Weights of a small GPT-style language model, trained from scratch on English Wikipedia: local attention windows.
Each number is 128 + 24 x the weight over its row's rms, rounded and kept within 0 to 255. Layers, rows and columns count from 0. Numbers have three digits each. The size before them is the row's rms in percent of the matrix's.

# layer 2 attention key, 160x160, rms 0.229, rows 54-95, columns 0-79
108:156151079125121158123084125113114145115166126159118170100101162105119147130134152127130155153131125110125163129151087154094165144147119102159138130108134153137112095161113132132105147202158085117111156141190118093094149147148143140158122140
110:138136082123116140130126149162135147112159150120137136170107092138111114142151094148167105156112143143115098107143167134144153108110149138153133121100110110137120075175115103083177144102097123110162069118161150147150140096103124133129143157
079:117134135140118134118127114148147107106151214112146127128112122115135136101121137114120150100136072124149144110109136145126099137113121108162132122118136115132116108115111110097142121139106136096147109155170114116139124142159100097161131160
095:104142118125161118165164129089123113135087160187139142129110103106134138119156141108132123128096139086161168184150144139140155106145158108171146163141143135141126109125129103130117074184130073122158119149122135101135133176126126106112138136
093:136078049139097153128098146147130097087145128166080146113112150169120091113153120123122132102089116152143159105137160150125167125151118163143135129109119107153124133114139143117119124133098102128151118169133141140167094174098133132152163147
086:116117116124146118141129162135113103126109167112110160174101143107126147112094135107141170163115112146150146143111140116148092152159133126118139094141120105086152117161117158124175149130109107153118085121127175116124144147144099115136086136
094:135119100148141156113100135115110141101142145140149097162108108079109113126154146126141124082147118134138153130122080090133152164102113120112118070091089099136089118128115141155139139104080148122107170130159151126156098115158138091146118126
095:107118088118102185147180149138118080124123114111154093130141150136123121117096098142141107119137168117119116117112143154092156164148107118133121120149067103170125129100102131112108131137100151156121158169132091193169125133146137143123105138
109:147161072089116145168124162147130134118108140194129156152096112138096082141141121089135160097156113112109121159148148133107150142164178120076127120168132130149119101110157137094155122126143133136153106151087151112123131144103110164154134106
093:126121125107103125127138086149114153131090160120116120141184158142154127142104108111142143116153154148125116168138155140120136188149049118117114159113139119166105140130117096138108154160110134124104171164142096118156120100157139115119105126
108:109078127100151111116130133089151168165152166136149154125138151139122163127100135157094113089137130143130142170151111133111125088134126112173117174135125094163126132122175092080093149115177159139091113104152170136161134086148121151118125082
116:134145111127124107099089147153151205130118090177135085150151154128154139135184102130095168165121114122121119125127112165143125153115152099131120125143115119137123100116126119120134103120130128154110109132171127141120130114144121092175087111
110:108131182088130155135104141116133112175111105116089168144138120157161119134087161104138121139109140131124118133093150122110132067096141171144156159117147120092109091144158105116132159176147109156120125109149081114087137120145168068111167151
111:134139141167074127160137149191108112073131118148179122172113147116095130132107170134143109153127132084133102078131163107156092129139125133096144106130137149151126150110073146139136160154109124118137128132067100142141096124105178117120115127
109:154059117152138138134109141135099175155111105126141126160101126140170114127150089162145140121142122152117097164116125135103121138126072132108128106109128124104097102087118117087098127104157101144090130126165107156155159111101098118134118138
117:144133144143116167154104135084106098135118148110159135139101131136124135126165129148146144155145114087118051183141116130126106135139146112120124109124090151116122119117137146128168140147111148135132121124141133080074076124102118140160101117
107:165112085122125136129156134142181171101121163148109120087130112094106101122135145131131161144083153109120190131138124160113149133132141158109120138122134117128148137161086119151151147127152188080100130142161136141109132135128165099093126121
107:081140104138135136087096108140133223101112099145124108160117145106142104123130125131152110093126125147117149105079150138135171178125131111169105122122140146106127117139118152137093152074161071157101154105151123131153148149159100098105096111
083:164146150169137126162083144157103137120113124141127136125119119119128120139125136131184124130159116119093106158126168154121102110160116147122111092130201099100127137111135146095184174151147161138092165128150100120152178099113111149090148137
114:155163142154121099136139187133164138095140066103124108104093099119144134119084124091136105119146124100149108134147140107099154139164134150131115093123173147098127128151126130088114134153084110142127163133109098137123065116138107140152141148
097:112146138125118104101158077114095078145133112155104115158117128111120109180154108158160150098147121156112171144126153136107150111143126117119140115096155118136147132120158083153143165123116131136107164148119166126119115143137180085095105115
090:172136094150145161106118085136133122093107117159131086124120123151117091143157114131154131093127146132102142096090047149138138152109141118139151120150120117135125105159116139157162122119100084090154165148159119126133098155126091156136129129
100:148128165106118180130115172124086052122078176145130103147157140116153130132122151109146109133104103105148116129135124142145116109116116135144180193095068122116152117116109156125139169121106133132149116134111123086090169130085131163110159165
086:113119112107123149148121132124158181114111147171099103130113150086155147124146072102103159115111140121111153171082112142107085142100108106134121141173091102133135131086096134103146088126120097080126145118155128130138100076137125072099150124
104:121135118130124092127106129116109172137122059109066118123121106121145129156190124138112122098111168084139106153137172132121181130128136131059122084132100142109148114144115126098106098143136115140091122166173146136156091125167102155149113094
090:112122116108138138162110112132171091166114079129148177149110085112111110102127141141118134124136148098168144151130126152105137165106122124141118116110147150115123180124124151119118114110153112112088115087136133139136084156126123119107176131
085:146131102111149102116153138146114152177129112146109160105154134143100120122086127103175088128138103167165160145119126118140156140137178150156111135121147145117126082156138110149162134114122065158098120119136128134104095168120124100142175163
121:135179101105165120128131139150131113113139164094189119111129097121118151107110089100079103139138128133146111120123123107118113129106125174090126156123111122155150127099119129143140113125113145098152100111079097150140150162113153176135098140
108:140154119106161141102118146099138093162110170129150117137107119115135139104107123094097133109144105098151120138121108113117155120098154134135142101113067113142139128126139133175090141143162156094114107117124157172129120100122166131127113138
100:146132098174136108116146108157137121179143137140148116137142152148133128114096153135104130090107134133115149095137149092137134129112124101172121138123146151181111126116215116131124140147193153136134140120102155115170148121123131151086131087
101:122186139162125131144134161119126104121140088107144100124137114109139144158081109113104158156093097121135132138099157100124122150129141156125127146092136114122191158117158107129139112113125119117134118129120093116107159136113168125131126161
100:121144117128148118121138070099090126153136145125117124132117129113156156127107137100168100130138132176128156117127148099130131128123140101108151126133160134166101099117181152148194197132159124150114124124117119131121184127165122103104096101
115:122132139144135113123091081141090090165140119140118145190142111164105121179144118163148081113153129151152135126093113141150132114147146108155138147129121144101136146097148097084145151150170146138111161122136131099169137083116113137112082109
115:160134134164149091142157113081121128094125142114137125118132121126182137094123130178095161134108145153155137117108108129136157100100143156167163126120133125129118097109131151166094123127100078105158125112149101157134155126145108138155142096
092:164109136103153117119123117138149141159136104134127155149077157108111124143125099151110133118151152172157143147105128134122088128146100124145125134167137127139128111132126089109108126129155099107088082068179155100102108088175101132083169118
092:134145126116153105136156074142127147164114128142126080154116085137099156146115129191177127166163156149115142110110088154129146125210142160117125117123182165131124132141109084166129118179141093177089118120118125148120112153155108124129087148
111:131117146099147142145150104139133154130113091153181133101166125173131161139097132075087130112150138103131135155173096133129097126171153122114129109105144117161093060121139128154148153148115177195131098141143152147140111122100124140089106132
089:107123114141099108145085083103146147149131141149080134172152142099087129108157120122156115126107116090126115115120135122120104109159149100100083121123153134126121124151152120143127161164126176158128101116143112081118114132148109135082078134
093:085144113067123137107129136090121169165135135160157105136165152135118130129136076148145161085147163113118128140108167124146163174140155138157136119117135109115121157142150119133122087107139126107108137140089121145096178161135113126125129111
091:135111130110121149095141152108117163123125156120161134154127132157174133102150183129112168156112113181089116122134106141101133104103170131143156147159102132114112116153112089130116098112147105114053098116147126136094124126127129116170129116
116:101187165118118131124152118129149107104148095142155082126146094168126119135139130151089153146095105132105099105140124086154140090122126129141172163136133110155116134118174092074127137122132118185143112147075112087161137135120177145105120125
120:111123083131147171105138165131126082141127166098192132114130109142098115120139162096140104129133118127143108117154128127104121091124143132113104154128076133132146100138129120148117124159143171114143125141116129122147167179119139146129138124
# layer 2 attention query, 160x160, rms 0.239, rows 55-95, columns 0-79
106:105109106167123121122138134144145095150110145162120135178152160108166136142096114169132159153096129129124140087114115140157108086104132078122134125153109121125125179095099116129117088156130167126111134091142125146106115128126101060085158126
084:116168114143086074133135158111160150151139143126104120146122109115110130120139177190067115131141082156141136151141108114155123178135167123142148144107141124146120115162116142166100105111117108128107152113123127129147162140138096173143148136
094:143128105128147156152119150137133103150117118182164128077112133139118095088101093115106163156111134092110117130139136132100129118126081132097148140148146150136100119127148088123145101136104111131131134095139115132117121130128096154151102102
088:132139165107127098158116144126101128112151110120137136124151112109130156122132129165120130175165132112180139095123114123110111170112152157125141120112128108100118151074113133126154101083195156127153156167112104108183118099128129170115158133
090:145128141135113130129124157132158097172074134109155084138131110112123147151108113173129158072140115131135150141142139111093115139122124146095147132112164105173098108113174123090137111125104139121173124071125139131168157103134075155103154107
089:141102188181150120204127174113115088123119112128103163127147107160124125130145176154126145112133149148142120110164153112133086144106184121133106108128143123145151148077176123173117157141146153102121095109134100093133117169133110117127168091
082:147118132122107123139116165152145133109103103105129112128134127114186158146111149141142153113109176139159137147130122129119104153117137130112163095122123104118149170168089129103109111138144142101087151105111138117062081114119091174131149115
107:154165124162129133107136175127155107116128114152110123145077145124145156103164126134139166141164106112147110077082148138155142168144118079148179141132154099133147099130131144155165121125108130127105144182110140132094122149164141113103147107
118:120115106138165104124096121122123133140141142136095158086121112130116120109159111099117136120149194120158117150151135127104059118144153133132176155157150171126162123139120164123124121130140177112122101156127160088087139106126131138130157091
097:183117140130103109099171082177140131172159110134123130150124139152149128127143128123142140147138147127116152134137114129099110092156142140137100108189168134077141076077120117121163129133120094138108141123102096099129098116106124118134135139
103:127160116128136163131150132105103139152134217122085131091104107134137105156091115159141155109113158094143150134094122164172120140113114126128149144121190149151126102153111109124082151135085160128111116103122144163094179153151126132116131107
109:105133119120133145143124074124103070120147129105122126113149137165092183104088184120141108126135100101107194106148112148079099139113101106136154149077113144104146152113121106126157135130132093085134090149117106109191112133113136134119130114
109:147104099124139136104126115091119160158166141139092097187162175124158129101168143163115135123149100121115128120122116122165156119116149130124109104103154151138154120142122068124115122138150143127107097141124129136101128105151143179107159159
100:127179099104077137097103131109133158160110123112157115171137120097078104121132156110094132114151132115118108161140154093100112097129123114107167096096102156147143136110124139149111126108108080109098160112141110132152125106116049127142125149
107:158131123148123144101132087130123125149116125160066117158172171094146083152096113105112124110085110141175125130138114118152165121138152122128117112174091159124120148122109110112121146115148114180108149135127084122112121105175118093106124139
103:129085168152101154096141148116091141093124127128139111093135102154147138144115140102112136087164113135115171080171150142135100133139134098121110118134164158147102150126163141166141103151101136097136124112149158149096078152138105120081130107
120:100109108109168148163123177135116131153112135098149139070138054155157164148139146155117147107144155144117174169154172126139081142128110137136119112114096116180138111142153151143153153110145136100113161115146142123104130143100134132130132147
087:132100140141104123100128107164130163142182105126112083172125131143141098182119143113106179128120082092154116126116102108112136135121142116125100092151119148136125136120157116110152136096157106100153183096135136106136116116107109102104111166
096:090142176105124147150159118151183112151143131096121124163143176130087127143089130122093155135096116090194097117080100117120142168111113125123151141091171088104116095148155132146116105138118126103147114117094120113114134128109122132159137141
092:065108106100117149108108098087124160070118146113140120127094138144144157132136116110129105130128151158126106100121087100136152124127134108165113098153131200126098160083145119123113110152125113120120117107152098103125121127133167118078076113
083:134125126159132133120156151127093126144060090136143115123130147077082103110147117137104153153143149124108150147139169125146131119115114135112120109117120124161126101139137169141159181123151116124164136139151157130096135146145132152106139103
106:158177115142101075110108099100134105105133106163123118138129115107124129113131132075098136121149090135162123088152138104125158189114155116146158140112115175147155115185137094108127151129139155122120147159162119111150081137149134110112100150
085:175125120123109159093091158143129139189163116124128103098098109124129124120142148133112147125095130129104085146127114116138118104144136138117111119128158141188142134179080145094082109175132162153147122137138124142093112111134132137159086081
101:151108138145123147134182118063127161148088179151122140111135161110123133135093109137123154112111167152131126122092101135106115150084077095140131110156117068123121131159130141094142126139098128133136141105122142142103120129148131135135141115
098:162123120118144127119159095101143139115077147141081101152150115139105133081137114128188186109095128145158117126125136135123131133122113164165138136170112126170131080132118103108134145145096114112120158146136125174116133143071118127141153160
080:152145139104119108126104129098152127118162169115148152116104114135126108156103158126083087159105100144078074095153160180167125127112066141131125114119160128081127150170102144123127078123164155083136140092134172135161148134109163145109131162
106:117117122120136175109111177126126089122116114107138101152136105099095109151129125131190093154124113152128144127118124129146118103168151111137123121083112120111126162164118152144142151131178142141143103120098085137118141107143128120152187144
113:156135117107089155122154130117126093112132129113115089139152128144099112091122134111140081174146115124121096162141086099109120115150102137135139143106114147086113133147081120104126142162119086128090111169115130103131131135113128155192110119
099:119122135163107140122160144171146110165142103132158100148140120129129096130172106115134086102134126126129128144135142106158130126153149159155105113168141130103105118102124109112128132093143122185089089144078137130152107126129149147171106145
087:083134109107096121106122103151154138068141105101109108080141145157137143119106160088124152147093114139163076113172108140116182150165144115129123150105111140111103137126121149114113098166136140113120110148130121145125111164137128120149068135
092:102114126121153147141140147126157139148139154139113093118133106136114157147134112124146091051164114107087169113154112187137118131154114147163132114120158101100103117141183131157137123128080147122122148083123117134150148160158141113079113140
099:160145118123133047113091084122097116109116112160105105104122094111129103154106121108120131126113151131126178167123091146127153115141106090135128114136121151132149147109125128099127134148143084139167175097142099137135151142167154115093148137
117:101185110138130129151135129125091112111126133124133134115105140107117149104121142150139099156154124139126148163130145123108113125178116170174194152102127104128146084135116143154138151092101110117088136171157119103126158110132099152151090113
089:146158143145137126137159122131134161122133111142085132166127138113117111137098101157162108134126111109123158127144125151094127078140132135160106134164211145135122127111137142109164088097096105112115153109120102153084168151111152129095120112
090:075085144124109148086110131108135132113126133105124133119169156088134104128104125144130085163136141151123168145174091172139120076112086117130123110094100116106130195120110146135118139120105069120127139107167128098161152136141148101115157143
101:112112140128156137177142114114127096113143154138119142137161152106102099171104086124176084135104146077134129092091089141121104114098120122074080138140134125087148175113169108125117144147155125150165113109117151124102127125175159121139153132
100:151066108121145153110112149117121120113126105150135144120140145144110154150127110139091154101115134095089135116158135140105146116128090113122122101115102089091132184111134163137124138157171115180157116167143121125126130147160178075113103096
089:117133107152093138136127137139164107112066118131138120124133128124175150103134161144128162163135155151147138133145133135154127160118132110178143139145125113170110165072146152109118125107143131096122191127134164131165135132130080124118138124
089:123167130177143147132169109131118123130129134144137116105129183172106085109075150142139070174127111133135136133106110125104121135165119112100158152127136144132129175132083164128149103126132086120125139129164137113130152099118111146153119095
125:127125157140128113134125117145147163142133151093162080115108123101142120155099125161156115128098116144132173145106121136154132149156126134114115122110131095128137167108117097148124163116152145137166131157067108127138144132182169110136145124
109:140129132147117140103128105092121125140136136130116135144151158130162156107162122135107080145153135094095135167123169103094149108108137144128081099135144136079114174120096144147155109115120109156129087132095088118149121091160108161128151137
# layer 2 attention value, 160x160, rms 0.248, rows 32-76, columns 0-79
099:131100114106118141114122138132143113107142086104145124100107136112117121136144071118061148099089137130104128128161113134122137096096145154148088133132109148115139093146139104146112138136145122119124127139107114115168067151143114107113131128
101:102095147158080101157119120126106133103152088074098130147149153132111154119120118089102133154122169113116095145142094140144111145166132121144119118168130095159153127157132139121098134121143133097167140097172112113135096131140188103125157139
102:134115132145097139157142117111099131110134153145123118092106138119097111113161142077112113124100101119109077166168135127137132080075104119176098130107141117143093133132122101167126158127153104088144134131118101101110157142116101087148125097
088:127146161172105110136181152116141123157164156144136090119125121096108142123100119087107102161145129101122104121117147070152153136148149101139116117134109150166176104134117111146076143110150123122161182139167115137141134142129166112155166094
092:136150111131119133117131103147116167094165183119092142112139101088157098171148129080167119144140137103125130130135164162129088115094129112138135173122142166114108145065171150172115114087136098120145170128138125112135130123149113112128104131
083:132135124178156143155130135153121064100160117104123169165135153132152115147128115119137149099125161124149168137134128161084145117138136144171107095118169161102164096144123128130137163138113122163134160164173122140138142123154103095109151120
095:119137174133150133125106131129116109123109155161149153141124062219086123090144124147124121112117142129139146099159141116099170142144125166057161126177156119128150121136126137149111167132185153146118107112151146158123143115142115123118106096
112:133093106140128161169138125106135115120118173085142184090113129182119125105122123101124140111130109134106136130146133119091136136124097169135108089147118135121178121097082089121128143110143164109122133159154157114110090178172120147118140110
086:151147138113144182116109128091113114131138143145129121105063094144133082134124135143081134150122125142103139148103094111156152143136159140100150088162136119090121123075074154137129122138116150106134104089141079113165141082108182157135115117
095:147131130109133119139111116120150141091143144120146074141119126104162123090147140146128138129146096103116110090064110153157098152123167119132127111097104142144087127108152113115120088140162093158129117141041155116107107139126124111109137163
088:141092140122140166139116180120105137112155087122147068130087114171136113108117122154146126128103099122147082115116120116110133176101132143129088136142116132118115096110129089114148101166110167134114131108105131089138114160114155110153112134
103:182173148118159080109108136093122095132119150155097146115121127114163096101159129156150088151136152127139173110077143130161138091125114120151118123103114149165088142150119134154130091133122136134121103124122115173073118127129093140110126156
088:150103144089153129094142138139139123155140141151166157120141136108099128133120127147133102162131148139065098141156134126125124119149132102133075089100112149115104121138110143149079152135134102153117107144175085096133131118099149127131132154
087:103164156116104131136122082093107123112146091133153146073127151164135113075147099116138095123087159105128119132138099127119160099129116130083149110116102131127147072137114118140106136074152135170117133140169157139126112132125145138157109065
096:112098133168087139108110097138120114104123106115126125106104099142148079149117157178155088140141136123132132146131114139114151148104184151097143161112116142127112126131100098111109112104126142106172139139080091118160140136106162096147120133
097:193093137086156163113153098124148114123133183151085131138130093111129121111137105107160163145099120134132157092111125113119157131104167088141091127119140144133161110115111135146111145081097086105127125129168136169106094125127132105114139167
095:124146140148131106120100138133128109099128166161172098152094144129180113158104176146136125144132089112114133096143137134145089148088121162187157162177110125138130114075116140135127169137158141124133109142149109111099126149180121087122120131
095:157146124083114105110120158119135111167105115127147104117097177111162131128133146197131140078162122141112111114127124128135152129130138117139112130123091176116107110112173090103122127140122116143137128123127127151096112197175104138128150117
093:144094132100100116148119139133126146116133137110154127151138156101120098126102125093104143120124079077087181148110121112102096117114127176117146084160100132134083139151110160143117144130093155111145169085110106163119118157146115165119109137
099:111104102122106087160105148141168130125120137099104136119089138106128139119130109136126169130121127131125091169171089160120114085134129182133156103148105110146159115108132108106143181116134112124134122122176139102132095101142167131144105099
109:146112124156069124143096133153139087137165097083151125121131112118121099111127104144138123115120162088105119113183118095125092135110125111142108120126136128152155144121133067132098171146107124103118147098106118093142123125157112180116201111
095:142107156133127125135155113142160100111176153144108151094184178123159148128136144155171148114117147113134139158150137120155127100121127103139086113097118133154153131153108108155077128112103094117150138155158140124115147146108145131096141153
100:099124141138147130079083145126143137172143104119181120071113159129093111142159139151113120152118124120096073131148103119132086154111129087159110145112125163137138120157147108133129136087129157141153133130134120157147114143130049096158134100
086:148116138134163150107113124113139169116083148123105126155101128132076121143101144149147130157166104130135135097093104155082185144149122143107168122135170126148072103129101177136144087159100140112117116111086137148140120106129098146148073130
084:121157118127141103098076129127123131134162153151123140167143124105137139082101095175139116132148119116075122120111138158179078103145109103159112147151129100120085137117138128142128129165099123128084134098113173150176151158099122137125146116
089:126149119064084124162097165097130134132116120155114118123088111124098083139083157132140121117108121125147146102077198152120101126138150103130118149149096146108099137129124142109119123140141114112143155114101110165127147135109165130136196134
090:107138102125076110142105127089128131123139136157115111160088154157123114151101173152064161126189126162148096147116148119113120130160142164137169124159131134122106176125175125116142098121119111088100119145135119103177101118110164128101148120
110:088118158145119146140146137116092111164178124137137167131142149168154137089141155113113133106128165122127111163170103093099139117131131141086137094107144163137140113137147105118139162101135122160109157136147123106094092101119176157120131145
077:135098127115128129166165105125099127117110140123129138143125120172098141090089085113093116146111134130132136141127126132164128111115080119123108093136133138132123144094146135107182131098120157150108142164150143117153104151152118165136157153
102:136112100120130111114115095170122132148095145152158128104120105157171131106131102150138105144181132141143127108121133120179117135136147188105154140117088173110097118153160140110135100090127141166109094147084117164104099147122128099131083139
110:095159118138138138108150118096125142151131109123102147117129107122104117131121141089125124149155145121088136153121144128137101117151115120181101141136168159134105128150075112143167168098091086073149135128154184114100101125171114157104158157
100:126131154148142098140107102129122150115115121103105122103108113140118105142138128176144123108162167118085096099148111148139104136161125171125203169154123109106081132117134117123151126112118114116134101151169155156100119128169099094105166102
093:104114129149116153133133164139166148124151112101103150153175119105162142119108127157075133111136145128146170157158139138155147116111116095154102132146144104102154124135152117130088111094086162137130129125133145116153088125145155131115108131
103:124151104116139173123145119141136128081152127138086102169115130125105147144145100129113121186105131140144139136123133114149139146177106105130105129134109154112133104111112163133115121079129090111131109141133144163174177137128103127079138168
104:112104115153091110125117109108108122145127115123106115180145125118111094153125106161129185121109108167217169115114121123099150134140120118128115119141143129124183105133109111130141104116123135131094111160090131109133113082131099101129151167
100:138163133107093123113105143128147107123155154162166107131105104139114137133139108122125119136108120125089148111165129157124148176148063125118149135097173084175126104131127147135116140123123133154128121124131147177095128091164098140097139155
105:119087152130130126147138148081101099144108133158122167125087130119117140100129129187149138117171119091105066124151145144126143120140112123112157109142116140160133126162158131083087153165139189145091121122107140160123110122138152133110095146
102:152092105142109140117112151171143084105106140147132158095132126117108132116106109115084132111146091121132100145169112099153108147082127128153146168140081135099115131143087119115122101108145106121088068153121145119185153145156142115139122149
106:129124108137146081114122154152120166118091148135111162155149103083112138125132135121151149147111124125148141105146120126163132097144113135116138080100108073155104101138109149145119122137122122118132124133169155142068180097161145174095121141
096:157161086105160166099099133103101121134156152151127154134142135107140162127146088129160078142131128137116110130109130101149102116135129096159130160133120150145135126102099139123143159170087161167085103108117111132115151098090111107091102100
096:162116106134174127119123158156115106103147123184115129132117151113110130095121151093140163137112138135148106134114097132146129121157103152146141092118072129162088112117070164112109139129149132147118093143130154150154131105137145107174122137
104:131161104134109162157113133151173142105129127123125135145160114145131140114187166158112115121107155119076124100144108094153114150099131116111141130143132113163143154129104121130132098118079140174140119134145116096152209112110133101101128119
096:110178162117114117107135147077106092147185142117143103115099149102167121150090144160180169139103140120127118130104145158150153142101125159133113118131116136148136143168135181116149126155122098156117176105094155123110091154116122145154136141
112:121151113111161123142129118173090104125148150138136146119116114129150141116131081155128135125127110104129098086163160123159122103122097135157116120114154144103139156127162132145136131101139077150156140133127152131124134109222102151122175120
095:134084156154105130107156118110120125104157126119173151142111157140134149122152094133126111080120116142107134148101101101163103137135194114127124142150141125137121147146142101121100133123140162110134112123121156132127125154137154121160072131
# layer 2 attention output (transposed), 160x160, rms 8.26, rows 32-76, columns 0-79
086:108132139085149094183103132107120131124120103131135123148120122158162114122123100122141123129186079120086114081138163131135124114112118078144116135122176141126128126155142142121104133113124125108152131135114125133161131105164094142106140099
107:103095104159135134121112115116101142170137131144160133148141162162147125102125165158154118110112124133124094082146119101165132112114139100132173108123071075135083120105124111132128145129146114124109168114150114115107125148087103159124106169
099:125086113182081098134091137094154129130145138106114133126102094124132115114124148115150134072166113106147098075162125110107111111181094112157127138137122173100131156124108086149103122150133145122110166124154153113153112163116112129110127148
108:148132133119112152111139124096127103130122127108102144139113144122138143115133124144124145128152114122154114145152112129153130100128120134170099126148135080112133165087130128131195146140159126102111135103141149144081162120119129153091101159
090:105081136146133147142069140111134091154132119161110134152146163159144144086133110115145137165108120159129117172169129112108152085102141179127119084154086156090125102112081110123108136136117116126151130150116122155103129127157131125183140123
100:141146113146100126148109180148092120174126114152094148127138158112149126120115137110104144123130119161153130100142120142127098180164123075082118092157148137115130118108100140136118082149134129104137108125094129129179122127129155135096150139
097:137137089153124109143150138138117111139135140105134108135140124107163099115119123160108154144133105103125135139137156112193162114141171129117140147103139130083137055164142111111148100139103125129137126153157101132122138179159127133146108120
104:126102103160099114165129140145121139129098135190087120127122141103141116132147078107107122127163140113132079101164123151102087133116138128123144119091171120136139130125184165147155110129116110164108093090115114131112141129119159118143127135
095:129127118129181144139148165124098137108139163128088129119133148168175123123131111152154118156147182109123163142157168146143124121140144146144151151114116146138135132120192092144122126161112139146078148141112150155120111142117174139136119158
102:164157144132127118130108142143117117121097135186126120144102116157118126121132128151120142077127161125153176179127181160125121127140140117145105117095123136153157093108146174137125165100094160083136131140112120108159098113125085124142116137
099:112169128126111110140087105108147115127129119132083174136131087147121112169182135121117145109139153107079128142117174174104170122114135129140162168132134150125146113127116112134115128121153133096105117127125117124122094133174137116114113111
098:099150117112120093137139162140108126075139125115103095097132130112110161161126147115152143090063113103099089148104136107160115128140113143098136114097118122167116146146157134151100126123135114151189137141094141158150122112127115113117147138
098:128147107117096156124109131141137105118128143132151097141092138157126127076129151137126118097094080116116167068069147139116168137131094137126116085106109110137130112144124105093141092126126127102158152108097156143138153093130095145137164137
096:125104072117114130124118139100142122121107131161090122114156121152097136115156150132068120143126136127129162104134154110115186139136147191134079121099110091109113117120118146148109136150116108123119111144122126119093141130110112124099125142
096:113123154132113118165139165078173105095129150153139104141149092146128157091141154118122119129127146118150131142135135141084093128152120107150120143110143088110118092114167130128129147136114121143094116156133136149100092145091131115153146107
095:139119131120117128137162173143102152081161109151137145174137140124076132152131109111135107120101131131174108153152122137135079125134136166120119122134116157164144176107155108127128114143124102164153143146137109057160137135144156092145117115
104:124155147102130106146134146122133128130140107108130181113149080124119150107153122104154169112128176144125116153131161132116115114116154145130109093133160183132153113121141125121125130122074154107050129122138138107099110106136136153144131130
091:142159149113143119121133152141121105142139139169129124096118092122143121132109089137128115150082103127115176151111125121131084125161126118088102180088138128104120149124119118151153153124122114105156085146121180096109116047118133119096099095
117:076146157150159136126100109135128123105080101124071107094085146162132158125118155146131092142134127089094120097143108107116161132120142119130107121127143127126152081077134147087125118144133105164142134163151184130122151072121103096105100133
087:151150113156136125123156127108101104147148093099138114134111132148131142164148110149102144093100162145130127105137087140100098159113110115121132136162145121134143120093132146119099138108142163099097161148188082135102136097112097147141115123
119:121147157140085140127133132131130120141156175152125127136098191105118117157123131131104125122135148142123116119124121101132113139116100115179104108129129130168118139086114156110122112114131132118128113137171131132121123117141082134162141158
098:099076145136115119080138117124111111168138161110189150178114111107118126127140119133154124095098094097110121069079103129112081162147099137096099128108140147160091145125152138114106118129136172153163162107150099114132164104130155119110132132
087:133163111140112120120153130124176144159131142107075127082146106114158133148163087129160085114111164151102111125154134094156101146134123109122113106141129119124122181159116105108118131143180121144125102139122155124116138119087106134154136079
094:133120089126123077147124109142150154120119112118146149138120133111139128144127154136105136119092139172143122111107153107147114126111140106156136121135130117128181127189119123122139154090090162139124111189127186125120148149105125094085113141
101:059166129106143100115140097126137104154120100088162123149140156128098110132129159115143108135127103139104133138132123094129154171129167123123124121112133147156100136087105160138160117128148122123143107105085096166116083127083086145114116105
106:109113154136083117145163127142121129127133134124088131145136117154101108111174142114124097123103116116053106166118123134130126113157150100162115113136096149066146120126158136181135121086106105131114085133162146118116147137119104085155091130
094:156101196097136127157145108151128108072146118144125127149160148135142124134151126154121120154129145129129128105119125147165112142119164157148132154079153180120147134124078164110126120109130141108122138101151133106125130171133146108175158120
103:137110098123143147114106126126128142178095139117163094111170129117146121128087119133113127139161091126148115114107100133104103132087097107132140165149087073114122140121109086161153115154110101111171135084140114180173138125133134108148112131
084:161132118121092107155131097141149148124148114165092103158148123128121131115123150080150113132129138089105077099156092101175122120127153128108146121139090126122118102151111107151100148150156130186088159115149140114123054107131117131119126129
106:122146147109160156112111179137149103107122122094158091122163088121112128105134192162142118143119107090124109178104147174095126166125143142118113199110127096153118075149160104100152156140120112129180114158111149136150141148127133151139141096
122:173103158165095154149140130130135138142117159079127145117126112132145134123153120120124066185110105098107112111160111112154158119115177120110095128162156135128141147119106074130132120146155140169130148090147096137134118139098107097167123101
092:126129144141108131101113158141172083183114111132179134129075139153120094129108170108115121141158110143136095138120178065130134124158114125100130131121153117093135148134143162117104129133145101111117159138085139110151153149115137185180102144
093:111156149090182118106165132138120147147133115108096076092131116140146139165168095181116079153148119122117177157120146147120097152169130161153151110109134157142141142143135155157134139116132134100138100170115127151091188171102115126122167131
107:123130139117127124120129095128100091129135117127125133152111143163161122120137123146134128108127140125090114145134112120128114123138156122093128153141159133116107133141108111121087138146130202189109154126142123085108141135119115157156112142
096:167125144137145158110146156104108096152128175144127132100136134136144079096119144088086070135142113123077111122143125155137120134121119121140129149122114147135125146137139118088125137135164102105128153103118111146114157092131119149135138103
079:160168094138136162147143089102112119154103113127136092176135106116148110125088143154126123089140090139118140156098162147115077144133160110097123142138111154126139160115161121115137149133153135090124091127114144149098159165119130132142090120
099:152143137148128157117139145140164087196135138136117126148130098149114109185102129084135097141096128139122175140131157100117101133125117133145118154094149134109140129148110115155145138084129112119138090133140151105144173114132098172187151140
095:101147104081099130137161135098082162155145150101138140179144141151126092171179112123099138097164165115103123101082131144138124096120100124115125074140124128152163077101094094088116120124104111104102156156143120117105094158165148116138095093
094:099145097154121110147118099106132119087139108151161125143132088171131147131083116137099155122155138112117135183131150090107164146093150136122126102110142146091126126129103140117069106114104140151116163153146154130162130141102116109121141144
089:144106113140111167113133094115102123144123077156152110122100100142139101169087142062125153153147157128142094155124139120141143128111149149121111136118084138127143170141111113136139127097204124081135120139130117130108136144145127168138153130
090:075115162126090108106097133141116137140090146080083158135159093154112120091123133134136130115136095116103111118132144137132127136056142134081120136165105121132160100145152102106110125154130143111123134119158131083166134136116124150116130141
098:137057107160170121093139138119096142140078110108149120137123112140120137130136141108145121127147089111168136131120140148067121152132119126131128149111126097157124096121140145183124122095156106147104138123132129135085085107127149112166123139
088:156115098132091152143104102170115131143119160108104099113111132135113141153154113136115117128148115151104117094128170138105120114139121124136123129117148119177102138109097124117118146115144114131152137109172117151108153111139155134154115135
091:118140092116114127132113105113175136136160131150121110131100121135105133108143107114095104110154119116117139111124107140122130098112146154153099118076160109136084080152115102087107117112112182119106145119159113083126114120096127118125093155
097:133162104109096147147145154136103147113138081136072120158155123144167095168144126124156149147133107106137137134187191107120131142130076141128109101143164156109150107079080142135100156144150131135101145133125094104130145092106144114115160104